From a checkpoint of a small transformer trained on Wikipedia: capped logits, a variant of Adam for these matrices.
Each number is 128 + 32 x the weight over its row's rms, rounded and kept within 0 to 255. Layers, rows and columns count from 0. Numbers have three digits each. The size before them is the row's rms in percent of the matrix's.

# layer 5 MLP up, 512x96, rms 0.171, rows 178-318, columns 0-47
095:089124103115048114079095109100127096094120107112156143174107110104106137112191130138069106094156122113129165131202138119166148135165130127136117
087:174129131167146132123062168149148089122109093121170099116099127131142148168122139159087103103122081162108094151142178058160123090166078151157108
123:110131145111145064132067092120105135118126195138148094093140167119128130113204128132152136175179098166167153129186145143127131070074126105153120
102:167187153080188090144079085106086121196135127129135116036124128130194188162171092135134146132134157151215135146121119106129130138175115109105126
099:094108148117143159160113084143134166134112143121154154120084097168144163112112094068166146165120138159191116168202133083127095048097133127172149
098:106123121161130115177087058156097090120099163143194118117172129230130174104108142118159151123159140108179117163127120072087096150160156118138100
095:162147119091210088202132148129153090121090113184151154141134183128164120128077083109177104139116152143105142138118149114102108171133133061112137
098:179145128100167114114082132073081148076115099179169105093144164106143191145165147087099121151114113089153147123140179114145136114103118081141098
101:058161150136118094125174081131086131078132133109136113087102123184092159182156092173072200130093125119146145110176144084144179103117169082110176
102:113112098194185138154158121160154130127151150092140167128181091146150149146118074124071125129127116173149194140099144054094111115151168099182107
113:135121116178086161180120129132102080120144113154086172070170169109165162122161080129106172134164068155119124126167104124104102155112088136122087
111:108138147150147091130100125145104141125150104142149199114130103140137152118171093091142162152202081137127104116140196124113168102106176073158083
097:133176128146142091173132152125068089109115155141144128134178191146145147095115130174104111112139125161166115152146095105091118115125157040144069
098:148163109195144169165146083096146115059042141192107138114142114139129178136157157168146143140173115150164104181130146125145117113142145127159153
099:127072125184141140170143138114189113124130111122153095141152100163142137147100093129186148119132116189123130137112134129110132115094143087105103
094:093104120168117064113100131106055083138104169140145124101070111158103105092100128169131180162178122165143109123143137130086161165106144127134143
097:090138129120121130091144106136143125113075143145123152144172147117159157101097232175150119211188142134155119188144125118103178179153091116119122
096:120165095155088117162106132077170081083128143188163111129155128087164118193106109126099114129114165063077117120206142075123080153077120120161132
129:103090131159101147166108155079109137108080138130160104093138139138193131130118083103075184106117050140117121126161129132128134110175159142146069
100:162142111184118089181117084105096080102073137150114133173144152137192119148146130144105148153152130156151107166170144094100115101078155172113108
102:134152170152080095153063098143107101126109160138087146120149130183128123172092136110096132124195116149153154127162109071144128108109157143181162
098:126116074168115204117059110152104164117085097100168131140106113101104094153160130158130136134121107136159120209129147115135097104066176127167127
099:156152124128185082153142153102111119101086153104130139120128073184088165115089116117116196168110160163128100201166133134173136100121093068134183
098:107085119144144142155085157156119156138161151129124073074208090164115105139128142136166148157103130114207070150138147120134113117166137093133183
106:124065140119152177108135143095063141131105175102171155143148159131138124124108174149124127093155090191126081159086133053133162142121137161139151
100:146136156128153150175100115132126114108062106174122113091139066106141121197150088177107156098185145141170138183161150138123064146148173143083088
119:147120169138173108145119135110136115116136157163193181082113138091144179112147084124133088112135106144150121119183138117118124085053181120132111
100:039145116099141054136106128172097136099088113112183087120171082132117138164102151169170132111164135121108126128163158120086111113101159135120124
099:125072151150143146132121067119149105130093127138165122176167070115136179171173156138155106136185160193180169166152092100073181090120135146128118
103:132121121122183150164166100107152131122085109107190154151084113167083141158148115150100148113081116131171150146162198092092149082095123134091107
096:201064167174159128141162130147140133052140143144085125086166169096122156137165119104106172125107165128129187157127127164107135085161089080145129
094:124090106107146160162128103103093157117117120157133133137158084160145179194111151118100073096097120147193143092101102071101098113150149084145099
101:096100155146140089167142084057123170102118143169167173141139137147178175130128131091127149178136106158084108136129125083086142120154098106092130
097:131137137155149158121151091128099137101142132139164137169117115156081118115171199129138110133139081128113091150148160114161137164084110137197139
102:119069164131129153173106135141120140135127112124139122152157140137114126164176130065042121112161150155181145164138150149141115056149165095107112
103:219142138128130170169088091100073139055059093133111141110127114188163137133173126146098108072110090103170136170204109110066153152136110119075107
103:128112189142110193155105148101138161116132221108140127110163136130071125139106143100133108100164113131166123181176130156118152106103123068076107
102:129175179162138113123146157121102115079120134153125112105189118125101125121200101104148147110098121126184085145121162140088096125134181079123097
102:096100131094152146162157109140181155119150100131155174163168091090144136127149179155126140125164038215151103132082156065098139134118162131131083
095:083115174104159117147142098166092109120080131084163215141126094188173175158088154115156143096123096159135112153128113122157151150087086133123111
100:126135107047058148083147116146126122126087183132129118129146072125113153142175178133105125130189122134129101107177151123090145065112146135102161
101:102146137118093088153095119112118092075100156094165162126161079116211142152109135165110173138128144094083059166095130143107114099170161111176132
100:094149128137045128126150152094094101124125099091160127094121138099071110117102098183136133165093104147133077199111160140153109145153151118096149
102:161127222089138167132140116138123123113047096174191163069092105149055119193125115164086114148150115094095139136157122076117094107104125153138158
099:057148117126061134151080117079155143121133093128207129110115093164115145148081133076130141079185080129155105129185111141087195115125141102149125
097:128180153140090153158170122081111088096126155145125134106192159128110139150157123166132159096121100151135100127120141164116072078120189108128186
087:072151117123091158142139060145166081160169153157134048128112113158183142116149175167049149122148131108142134067135152118199100040135100145128164
082:111159120142145134098109092144108170129086161193183105182159124184143155095068091090098107121111124213152148105121142125171175097100119132158116
097:144098140187111144097108179095090096124142154104127143128063107165145099088167099130068119130200135137139109139132119137065144069113132099158177
098:135113182103118201149142077129143090164046094193093097081167143099130116109114070181116139105118130141146133159148163113125101108087132105096144
112:134145162098133106151139116116120143076107128175173138120113170165160142095146109107177151178166162127144101130133178134110165128080201114142109
097:162058159128176154125132152103087127104181098193163141099144119216140188160165132136070084097123117164138151131127152093112156107060185155132120
104:113158138144169115168155093147163117101131128153209141107105142091194131157114080154097121080185142130137138116201137078135129139116079110108092
090:090115083137131114157055149149134152172120127163158208094168134211181086142136128155193114095101163170113141215143123135137137132129130140136091
099:112058178133148125152183116116067103154076143138107103133136084126117118092173141147126135160078156109133112172151142132121130071085184147114148
100:111151132101148099109147078132170111069059154133141170131143121139147131186113102208129112193191086159120082128174120114086131074160121100088107
091:108159193138056109153090135090141110144042159128119074165204138142161095070138141180147183079114159076101118151145132112137101136168117105093150
095:108141155108164108156119132043055118151095109159126137159159129114142163113111088157138200130122160115133113135119138110092085148130130124096119
101:102134151155130152096092116080079136098070138141109129124147147134137109168118104165082077141139118153104098105186095134122136166108116122092108
094:140165140162147146173100142108155118113121146124158171124109112156155100070156140187142180097158108158092110108113188137077138083100127078156130
099:126101202136150076207079117151147161151116104141147115160092143138132138160160119050081160166150144097108126151161176162095162085093088119203140
103:073141165080205164129092109085176065177109151159123109104160128234136123094108139189122116108118128088148119131167159117127133133117121089154157
110:132102162123099098113101123091116116071127144157138123089097191100149147104089135180139176142182151156155129108134176121122168079111121098127083
093:112121140095153162112133108092138088142155135106110106073094117106154157125224097106146192054125122086147082146165138105112177112090156045129147
100:119099112167176119165113162110120163086125145113144105136112130113067126148155111079061139188187118232148089129162133102115095163142106114134152
106:143142139107108089162114067122122143086127118142217131115129149141133170110125092115128158115169151130145157124138145122181066138093131111151136
090:134101152143164100124118121109133160077091187069125146091144208148181147126139156164115155107163136147211164185179114150074103144110113140199135
101:112123145109137117174155085121142155135112159120160161087163096148157168133160092148119170136154128168180098180122172136192151105154141072123112
104:121141128182136123148138161151129069100074195106148153083186130143181159164129146100100069118132089171087124123095183140100173141162179128158121
106:149124108126136086127104078094124155109137128129171090177150127135200133132162114114175194132153111131197164102155139096128122116140076104126059
093:121113101145162157198091144138095076116137154144097176156116118169146119149058121132147087098110143120098108141164156071122142097108222146135068
100:127130138136065113132099082117122173125131139126178147146149197146132182124140114129165153106190107151086075154137144072153099153143098053224134
111:152104186110122114107142130075132119074152158158132154074113170095084175113213130137129117102113129136151107156167162130088145126132108092118117
109:098110167067098085181027098150150122106095178204176127114165129206152132134150131149094133144173100217115149140142158103089151117132124144095099
096:136173161079086116119143154138101143091144127105127120134139123178192169147143120136091146137121143153125113148154126093151133076130110117143162
096:134070144156116141148119078097140152079146178137130162088137101151168126158098186113091117098140081093119145146139142137122162100126198151158076
108:147155178096158207162119136150152109144103118141141113102156138131166136128111125132145066068170147228106091173148127109077136151060128091128106
101:162138142109096134214100049129144172149108153174150102116082169151158145117153108168131160102165107125125168110178122042090180109120094156158117
093:064142126154039119113130135139139089102152135101116114135126118179149125135183156184101162079150122163073118118169169102124203151054096145130138
104:133119126098164054100136086160119096110110175161183125120159155137135122097182108199092191157142175104169167134114143125179155090119126063144121
083:108069184130201161154092121132154161153159168149113181179123175140127157150111135142114057135118149122161155152153132066164059158133103108163156
096:127177126164180156144140104117136111107079114151176103126081119143166134106148151142134114116160103153192116143145198150086131093096117160045126
097:119119130144109109138108109117134132141169092158153083115131129103148097084208069155105073145175178203182126150121143151131094061163152099114172
103:147091174091118077105089100112129180120112153158145175117134190102141207216133109101167103101118132140154159149194166133103172102081206106154154
092:128161203114106090131145123100128106110133109130145115122130102196113122156193128190130169072144107175137087185103145128138097092114071136163144
094:161132126152181110173109126169101104093035097145147180189127149140077120141159113095116146158100133188118129188117202101103100112088104153185158
098:120129176123163116168145105131125202103079155183177079097141100166086198131155086123167142099125146122168147133180146122094114104151116115195144
107:167100172076104078087117101139121157081141142134173170121128131143155146125152079115138149117157137100096080128157224100043140090105133158145105
090:117125208190108158198160124159106090163114167156164117140123127159093078148131085114185118085118100111076124179149132124099117146070108134130103
097:117088124170093150108125178195139067155072147138124150125127151187105122112131149107147168119106117114104112191142162121122138104068125129155103
112:121158178106056180133093115164140097085156163208143079122127100186129129171106149174086131077126094140133152147159156183130094168101098132091133
107:134124122141152126147143169121169131109114182135124141151153155101120179184109109116061102113138114131173169109126208101138152086074151087169089
098:178109172088139087098109172112100108164095106192147134126105084160105162179148168134150118174199120151143110121156155133154136148073207096165140
110:136160148095159097192063142082151115163101139189153126089190154151202186140158133127168122128140117111113134125133128091145132117088202120135083
096:073128152110090091143122129094198113098098123123159122116182038178195168168126135101092140150138153156136152176151175123083140130163085132153064
095:120096129141158151154139149075077126120147155125139106117220113092113161121124132144074128115171116052148146081157108120101112155104142118197110
101:119163072106143103102095146118105121113085108163084177140146175124092141154200139142102133049094081120178149133179153113114157103089180140162125
096:146056169184175134197156119192109112118090091146102126111139114164146152110081107077104182121138099143101164159119118107117167153135121113156122
096:176112181176084173178131136116110127117128139166081067099167146195092140182137157170093121113146166132076139138108125120148127111077202084121131
105:080095155126150099178063143142158136150127183156139122159162177170122131130148100096116141123135146134171126131162178092076142134073092132084121
099:141081174151126090175114132132124156126055109119114130152142152131110161131179089137121186086164156098170158138184133093139157112169122076112080
107:151115136189123146085143080113171102111114140116166079124124123135161199124144070097106076109155086154073147118178137152140142143061134101134082
093:121120136178129097122135130141135171079147094150183088136157138123089155090204135109118108147076157211143163133155156122057143116062080151156150
092:122164114103153082153087177133137144082114115128151121062176120123114197174111178088122119134111137165143156124113104125159145125106148081121104
086:155144092140163123080107094040092160119122101153125179125140100143116136146105145095142182214121145120108178163145102111097157109083088153145064
100:080110158143110152147102117158195086100092124082190139155146139098142197140155183163157147090195098122153154161117159120115100156095153115159121
104:077147150193123139158094082177163126126167136112155141113124087129137178162134107113133118134156090156192123126189130095127165130102169116134069
119:142113195162102114153129110142090101078135117126192121107169081144170107116147105127160194122138090129157118121121134155034131108130093107131138
108:105107141100087088139143160134087098076095041155207170062118122150171170148129103093186091136138111127140133173143160126114130155086196132127086
101:122110127128118113131113110079053142130094125140139140120160151133105104176188087175180206106101081119119111109161139110125122122114048124186116
108:117073141086093099160069122130146125168055089158153131159135135092148188150176120153110182112132110100086092147097181168147147109097095101187083
098:120038178132101164093112099084144107129121130154120157140101097131093185110141142142138155101094164135121141145142148105184119161072124091188150
092:160158131156156150137161104142079104145130147131156131091114102127108098160152122191167178140066157115145110164117155120160071095102164065115109
099:115080135157182120117112189193141151123137146135133192201142190165143152129150076085098127054126116153156091203068188150116157137172164140121137
098:114140159197112142158136135125082170147055141131102154139174156205113122129108142086120167199181139128116100163153105103126078052177152073186098
102:124120148130178113169078135139096076116144225135140122098132098187106091138121100115120128141143096130074150128080137090085117097145132098128161
102:097114189197159113137106097132167147119126090117155164144145076113110167159161127114150062136097134179140118232197136134103171110103147097185071
105:148122138108139135150136085124127153087083142151123113134188113168162170134076114150166117125168081134107126138143210121094154096127221118092073
103:148128155158144173172123106153176163070073046112139174148133112119156174104161077135144137130181111135132144171146151126066083137113060105142119
105:129133165147127164189112158165126129163147094160150166162189130163165147146152135140151134078144099131142132154154143124070078087085152095129116
104:130106101127146108089119117126147137117064137117139098078142124136159148125138069132078181103126143160141144127106160116095130096139125085153103
100:071079108158130125143116104106070139097107162127142168145187166140095184142112128121109149125085116151131093134078148090121181113131063083192084
093:070065146114144099151131146063132102141097127087100082099144135157103143152161132156135190107103111099131115208130113149176112134146112131112121
101:131155112101169148140093086026066111126123157162121146134152129169144145107150138129067155031131114095156060160113124107092134108155102097141166
093:134133075180102082146127080136110106141099087173145124165140119119166123133134117128141126119159132138111198157150147099108153093190132120170164
091:083173080161184060118105136171103095091147120128184143117141124161063157110068144125120139097123100158099088219193098091145110163137165126113093
101:143080117126115134183102102165065108132121133187115105146143102103120119186148067104072126141121152132126143142171141010149117133076135151178134
094:147171134182149104133110095135151095102096158160176183054165125157103144126122169136088092110139103178155120128133205124103129118104125130066092
089:130119115136094140085132100135102148136113152145159171147087102131155164102156114203168222084110143129165158123108177120118127047110135083182165
096:107078147169118068116158124114147115153120131183150187138135139114167115084084129153048114092153133156081149167080157118129119082036128129115170
089:147128113149097126119074058073171112117117125186122075167092162146111179151134092115137131107155098132138164176138118105090163171143203103132063
093:120129138118159130149122148108099073167080107123139105114145124156115157148099116160094181148181147153154068138107109086167104099105157091134128
107:090129108135151057092065137104173041124101161129138182121165146142110200159117124151135106120174088202139094169163167126109150111138151100162134
100:095128118122111084101157118071033146151093098115115175102147139094132115146096136186131189102147100116121160184151141115128156101148160128110094
098:110107137163138086123063079177144109099153032130152156152164119201166129102167184134155154132200100181153201167097153129087132138142131130179147
098:151122132140080146178084094134124137101141145143178166123112059137246137119132136127135086106102138133227150127138124073123159146153127168141099
094:198132167100148141141137150090109130088083108146166038057149133119172151165201156083133197130162135140117145133128147133102124112074131079111119
100:170121108109094093117100052102110053074120171119194189094091138102183141169149104144111109167159097142089041146165101105139128133122121105084122
107:030081130099085085138119091115146147141139177205123153058094123109104144141138135121126111122159131132185154106126153134144164088112144089149179
102:090183166130135137112096081177087153103142126129119129107174062123152098186223054138156127143190124116192105173207128058158148126113147085132138
088:149079198081143095115183142098170093109088116141156041106134100141120151099126101193092110121152110177134038155103146115131137110142172158137103
# layer 5 MLP down (transposed), 512x96, rms 0.146, rows 178-318, columns 0-47
102:085135108141139121092152158175149085164097158100097109161114160099154124065070126089160096076146112096102125075174122150090174128136128139106093
093:111122153097156055169121135106098098161160176125092109160147095153118082116128171143140147212136162082135098110114190187183117131104161140099098
095:141135117158117137140099125113138127062174110177130087135123131120099155181191155148110105131142168112084189114150127113105130194118127058079124
097:125122078160086127081108113109144160120150142151167168146152122140146178179135161115079122105106137111080188037104197160142121135188079074100143
098:095143166150134143128092143126128111131177124144085158094113134098112153123108162137141130144115135127089098070092141214165195189227114075117114
090:122099099141137094143108124136144158129093151095061149097147122075156130149139153182144108154077127153118143149190131149145154106128094123142124
094:203092130186105141108158097114098173117127173101159128060149156130060137164082086117075121138157138139195131151086121129094143083093131123142155
102:132096099145108100144167170149126125127100077073128150151085116104154048081189153090178133107085059115147153104111123112194090156114145154093121
108:072167169174103158143087108131179105105110149126129130172106124151066112109154137153130119158139151112098133128136245135135163148098092118109128
106:128134171124120162190157142116108088170155165133127125134120141125131140143111142136117113099097229062115113142095164141118134130154050163122138
108:136147129132161136096119125124163095089218068115139151121121019128112110110134126095111118077091129127109112021141150219154142080120146136136129
123:187165163101139111110132106081165131184114152131090070145128147093149108137111116142143077085102130106131116132153093104127114170126105120102198
100:152106145141134156103181112074167097135134124042132088146112062131131113111138147132172085160157119111116137109148158115208172116084134131125179
100:135160121095100159181071129143080142099138086143137108155099102162137149116102050069159136136091135110110132135142115102082051173119141152188163
097:164158151137108195145120141097072102096134127111138188140077137139085149100115164156101107170136181067162110144211145108152141152190082127124141
094:204173120090174111135127112166188137174129097121156089169136088099179116094143112118127089126087144051123139128129174137114152124092117084147142
101:151098156130138147154108124160115090121128059112115188099139113094145081171130122093118095120129138128065106041124199138145104155109071080175117
091:101125103107105134113123156158131136116174089073131179124121158122112125129083132150092142087057128166138178158103113085134149108155118166174079
128:113170091165094109131109095153113097152125125097114104141136136134187127047096129141112173160126104114130168098126124192139129109113159162147046
110:147199065143168146044120144129135192156117095114065149195107078156157190125088079134123107112146156104134158134148171122113097143117132126118125
105:147121139158128174141201163092110091107073111159151143121092120098138120086161134122157101101123166133160130110150088067135115116119106119180127
095:158167140128055131141174163117095126111165199157092128110089180113093132125132119084173144110094119102104111115126152075126160121146126136133072
094:101133142133132075087077086110132075133189108133145065183141141102127099135120158090137102069162145096119111157107038103066125180192141129121090
093:102169148135130159100126094120100118126097133185184107115164153154111116102137123139168133077122112129059151112087085187092103108081120173105169
108:147121185132073149194130113185161142162145128154099177126182127127149114144110124123110069095124150078128151136117137192152176071106095086108071
088:118179114193169057078130134132095163178141144133130093136118112126128169111204150150125081115124082148106186185146182139109123146100119123116096
109:130148084139085129133113126090173120089183138119168091111157133175121130183155151172126090109181136130137178126117101122114076176149163100095161
090:167141114138106184105143116201110141149156179108155155124153219139128162131065153128102110138128098136133176144099166164163184143136095184178082
109:171142153117121127134131165144178106140038117091152092150125071119105126136124119126144132106162143166070131108093074133127054087125105050125186
107:120126117092159100101136131141166145163118134072109165134135148151148118126126097145146111175054103139180173120153189180119118144057153067053039
097:065170139093144147083138106105166098141153079137134148133107092111135116105136198178150100125161177132138126082162144150119152085232117100097147
090:132150104164115196090169108151139063186142096145116157122170129162171068139112079138080153126181133110076154115125117147202126113066101178152158
086:130078143122121153108141119138107072160118141078122112070115156104095180154107071135111195134127123112201206110142076134142156113106129138112159
105:103138169108177076107123113143068120156148144125120135102181125133124149194097105183128118081139182150152093119096148140070096129126100134049158
101:107126099155084089146143138135181125116107147147160159144123149125146081125088175158135139164078124054083131103178161119162077146095059177071139
102:096171133090163096139101149163106178189158098142143112175121077113121143094119111168196088095147092152116086158163131131146090126129109056139093
100:158120171089084141099141127112167108124146049161151068144109100091098139117162112184125113100099117188150093112099184138119118194170131140144174
096:096168086115112152137171096050174150143120113107119158157164128155111135130111129143158189177134109126115107127093145163113197091121098119106230
099:122177083116135148102185095126081096113132108161096146123104198085104128132148230093081062135093151117102180131111128115101104182134117119133111
094:088141123132084134101134138107164132140114159177058070114147132101143095097151134122179091143128133084107172157122147096110170115095134134135134
103:074130177166138132134133152120141150158151109106143057109138157118140117090079186073120164133123086105133139103077089111131126169156170130140106
098:115114148113122105170152195124086098108115085142101108125160180168118105095154092079121115150193067112167114154104093135151143143104098170103166
096:186146126128079139090132108151127174118155166111148122127142104156113118109184156168060153139124091101092160082133088083129117119101108122073141
104:093158115141106075177147101156138123136053056102124153172124111126141120133162080134103134117105099154127177149118128121124171122082161143142122
095:165098070149155110091160128194194102095107150111122141162134135063145094126174066174086090123143153105113169114054127100139054162124096144140118
092:146113100080117128095089152131191120148136101072119161109093120098172085109086111131142116151180131157139193144136128087113165130101090128132106
083:167058161167132118085094197101118123141095090119135187101127161091079150153110119118180125111115096103092117195123142125068162175121179094148101
083:103124129201160022128141169062145148104118113118060099129128099086122120172100218161151074120127118118119107133142080142110055176069142130112139
094:156072148078149172185139157164111117216069134125166071148122154112099150157188162072123138097095130079139126142086108088145188141109160167180113
115:116098136141163094135107111119165139123115134144084054125117077121182178093099106110117139173118129106083192171178182148153086097124203114143156
110:164094092075131172172110123120158124079093111112109137145113100100156149131123091099169173136132147198163099150177137153173142104145057145151093
101:096186080122125150137184134163127137132142108123140148139173119122169092152116108132103150118092083122103102136105141082153087127132088132192130
097:123208085133133100111144164107090192172129196107101140133121136116165172132154101150195079112128115142074087167170187109113093160137104119095127
096:103159144139113140130172109164126165097089133131107107174147130080106163067089140177117083141144100133087130091143173141135092158119108087175116
099:142156072151133125130085168075161156139168136081092114087093145091132152186063147124127144168072105074182123146189154095133065174138127173101145
100:153183138088129109162165145147111096135173164107155072158156111076147134131119090151189134135070125127118178161066098120168033155085164154148156
086:147096106138157132150181092111123163120181157113156158112063152096162150153116102091083064093102126174116112123147043117128145052047131105145120
097:168129136149120166138119152134212148173176121107145110105135155145119150176105194122108112131096087144073111181145074147137167097146117085141182
104:178158135131077156147211143122125100189117110159129148135085116115119093128130092155104116144063061110108134146151125080083091129145146139105097
093:062123093116145155085142122104109095148165109140103109169065177068139141119125141018140114156113144159158121107128115149139122094102073104135140
108:123161115105099138149161111103146127119067207111190112138144138123136148168132122128120069062160114112074058139080144079166098092114113072146164
104:136143114167105057087125132169095185045163112117129109125136073125113107097176125099125093167166120118127127155121140117084172160131189151140071
118:115159128095101172157118179164118209066126142167116097141093159141072100168134126161142067117122157106092106089150238149120118118142146137162116
083:047120152104167120152095184128153125107134152132202146136156141118118179190158146128120180095202083150094091122080102090106131135178108089154069
103:121161136188089140137132099118144056132120121102116202154151111180162150158135141171180133068153111062103130125118132124136149154125119137144110
108:091063126069113176077145151149126115128154082142130159136162123130168130096167134151128078087121104132103102078135093211164144101162125073148124
090:122160118149063132164178141146125128143168115149177079087148082086085107175135110107143104106128147140059139055154161104141115086148135116053140
111:130095111161167121121107118113112134209186150097137174177069109080148124104166111128176068066152203148128122093173117159145148105169121173121129
109:133152150150148124083065144138106099159138157133098115112171119162123092139141111139152105116123141157123155153110147104134149143149094137069101
112:149071123105071156091172109154112139165140178131086152145172083125105158116144097148104074170186105139099063086133116147129100136088150165123153
098:194178080149096117107134130145117150130182105159146173094096134189129135149127101118090108187134150127085117169060150213115075147113086125138150
097:117181104108181097125161188113115092098086081122148143079143079103152102077118124157158118073127165104129114096147159103170138124169130135106145
097:153117141131181140113136138111133101103191115103100084179127176105146087157159142165171147117140113108094176089126083086132154155170163118103140
104:102167093116092069111166105182160099177126164118081117096136128096102067098145140132141087108108127080150140119117133113173065083131113183158100
096:088096094167157104090064111106162110137103137132107145130128113116122140088100139132141138132142141147163144165136164159146116192143191099089082
090:135150100115128129124184185174118073190103112151041142138167127132119111099139092128097079154108170156153111118138118120116162157152079164087159
104:157121133129152102070116114111105168146158114082139195092120175118126203097151126088102164182115126105089145087095112140151087095141082086096106
094:086102107093130145135150179152080133156063093103142085107137113141060136069119157109125130171149151113120125082070132109132144124119102124097130
094:171157112113147212083156202115108108126133132131097102132113081099068105168190108055149113126163090154130099095163170117149111066099070089134109
098:109201071125095134084150109099156135153124123104063089052091123084095120153156104171171130112160139112127142151141162058134095168167106187092144
078:140136126157093116097168121205100111116122088149132121091167089126158088125131120106117115098132101151091159086123074166116239076112169123100132
092:098177126136159128122159138132137139151119174112146139109084089123126169105160097159124125140105109158161190119173161150147124108105145111032094
097:121126101135097136133118126140128132098141089087110165108149106150174101112142159135136173067097121081101193148118086132129138149139117112119129
104:099137158124096093099155119097132080100129104132072108111106122132112106092141178115131129112181124113138091117045127067093067130210068068147143
091:099063114128128125108102122146080136056081137049119115117091160107139184143117138130134117132198165111121046053153086155114139105121142113096124
103:110115137109090179125088098107122133177199138155146116126102181105100144148104080151099141112148086124150063166134149151143111082150122141211135
112:167090130125119089140083151123165147088096146160130104121142113094149107138162156115143119085123164102181136133119095152144176182166198131092133
106:112147108181153122189112142099139177092084115090126122112132133122094138179150117140135132071107094136130162140133001143111142138123153093090152
087:136120066111098079142156128113186120068131132114094117106167166122109167143118062154113161151109128127160140127207134103129141096073136060135137
101:162147138125152140134111125111174130091131093147120128154169093110107146153149110152129147133177172147135130121074133159158161148169079075111082
125:146116131136100118116114138176127165158152063117135181119096103112131174109115103145153139161071097173088146188160184125107198170195119073119096
115:139057145117104158107164155078109164128116164101171130084091162118150100160111081137129139131133151136117106150137139170160117099128118127148138
090:095113130178129187155147103075142164112153175095158159103187134111133108108147142132110173060060105128150135156147100117082136141170082109066133
104:141129104115166124151163113086109157105185080074127187132106160172136083174167075077098135113150120062129164084113164148147096131159059127044167
091:120108106143149122140111151168124165142182072171140168106124155124104166077193059141174157145150144141099123124131085136133168156100141087061166
094:145139167142079123141105142108098100131164157143112057153057143107163146130144141077146133087088104206089103222144139178173175088125086161040145
097:113059131099092130150148115116181115136178136149178103111147052158166114153096126158136156124196137167120104151151112087146089156201075114109137
095:116171156078085158097079137106146090105124133119152166171118112114111168031153149180142113154151073104133132142131184212124165118124130118142116
092:062132103113132112121117155087164144189087073100175122121078105126134106110127134134139115107138112103140165191182058152146179121146085179116112
105:092173161100092101097168130133119069128104127091092108181147097143119084191084147146142050140149119130125081128078130132150106170125089118144134
097:121137088112141139128168139142138178129195152111132093072113095158130139148127156102147154135110126122115087076076202152119153162073126150171133
103:123103121062123095113134121135085144126131119165064111126104182088078089104081081114148138105155148086124141135195155103104131131135076143089156
091:114200107107127159175108134145126144146169104172111199129165116091180110131085157126175180087133192073092153099121114168158132149183124060148188
091:130197141152095168149112110120145168137129106182057115162054194133181095152144066140067117170136155146103108152153137126138146084186141097081136
090:166132146124110113091119177116171172153095118123146076147133128110090158113119147156059068126138142128081113175103153151145165112203185144073197
106:120148085163166106101090125099050129157150145125096179112151107154122144072111121109115107114087118144119065113132085115142133080145136084095114
099:141055102133126134102105139120069175135136162116141119102134134115139105112054121149110139104132112152122126049125130160140112143138070156116163
118:189153127093113129099162109133103136108134144152153109141159125177137093069179089122178179171127053044158118109107084143113169082118109110101134
104:099113140130071145140130107127096178182122120113142082173129121153121164108124126123117180119167153156136095177153141059110208129143115132142144
095:108137175093119134116137122118148138133162137099167149161137119112159197110102113112139104111148172159115111156189136116081155125080181148083100
107:125186103150108093161100132160183140112125114131128069078128155046176127092135087115162133191145094085155147133113162156110140106123184108159082
088:124184086106148093130141135148127101121092093123122098110106097125138095177136131174116140075072094151134092134120105133109127076175127153045096
092:139169108169125091102069150060161126117116158094094076183145150138147152107135095097145094167136163134103099118186165128121163110083122157113114
106:081123122097084143142063075078087123094127079110140073141098139095137183119114116091101129183158129130089139116114136150173096158162082114159156
098:110137134084133128135134120110115108166133107122156082096121070126114147114142097184150145074104176144131131112100072167161216205045115167111155
099:189128166105180156142137124126102166178147145104116135125109106170147160089132014116140112175128167132171137182092113122107152128104158150115158
096:120094117076105105138146129093107113113097113107147101140153176110144060106148175149196129131053107115117123082105135096140132101120119156125067
110:105129109122084148132135149170130144151142152091160080135069136094113082078143120135110169155138135156144113185097175130162137093175100159169193
098:104097115096068063087154106119101161147108143136132097136135182124099105193108157111126142103171110140121136090123128133162117113196115138183163
107:171174155134194119100071146109073126152096166094144125198089142109151097151110168139110070087122127122126079102191144132112148155096168148106120
110:115084184131142126118094078203134180117112143128082121127111134116151158132052109149126146103130141131081126177143134144092105137163111102180069
099:221150165145136143101138124135139176190143166062182101128117119129180169161156121148175087124135087101091145122115200078134145148152158128146109
088:127201072132084086147146078128059183149120148176144137156189102110108120166125161141085081138171105146152129128165074117100165109098102159137142
094:134138185168112096155134207189132106155154114140135130099109161137115173137118110080165135128136178124183138111112145130154171098096139109158086
094:118104158104122147188159069111073112152147112094117150108126151137106152099146105121173122108138171160084050100066106081154099139054118145137112
095:137178177135145144153129139086127151125104105100095097148124107168176094161133127163090107156137084124127175033131091136136145124151082081132139
097:123108106100150133109146092146136093105156145122106133106124132096130125103157093153153105121136148220137069174111134161096125078121114090092117
097:102165150147149175056173111165161177116136171110133153107092115130123161113173141175138094122144119108128161108149196147121114143108096079047085
085:121094103136166122153165157115108127080130139082093121153141143128145112143162114100163106094146136154136088092169148133149176176147166118038110
095:085134141093103227127123105114066160148134096126097064088146106176128129149189143080191144115125075119119142091177143124107129171201190113112136
087:107106161135189113123137184207097131098117141070115150135143085094157097098073169130104147114124149154143093082128152099205074104180098124111151
091:089144143144136168139130088105164157116152083096149153102096088151093107176175072149082129101133139128176100134103013146202135080134124114152160
099:163114166156131127131090113155166096156192206104174155104049134116108168062133141173133102104115166160130070151134129158142170102137118065145132
109:076109166117165127134106126109142139157152128181111131164116126112111138105089130052114145102161089121124101093089152119138123128161125097079101
094:145158171091134129128154165098100114160105221145138080173161167094061133103110074105140116154056132128122078112178118157177135136076092139105129
101:102096181135104113107191131149204076120132105150111104127184136141110078133130093170154145124146099158087099104161136122121111066099117092106111
105:155137087142133144118116155116119148043148080148116128179198124126097129082100105114174154134124164110145194103155177163167162084125147147100096
096:082122101165167188114143168148160147179120127100142183086143121222137103092123129159118133115131072175113154100133060141123139101147128132144111
098:143110092190137153122105150139125083110137107198086119129109138121133142120202141119153095105131124154119167148105163133111108208161167050110153
098:136125143159156160116109131124109165088068144153147171160150128082156152172121220189177134167109161183060163062120116132140162177124105144136078
085:119090070174121124157119131178164150157125115139086189140084163120142106187191152108174178153115106175180118167092114097113080132146116163119120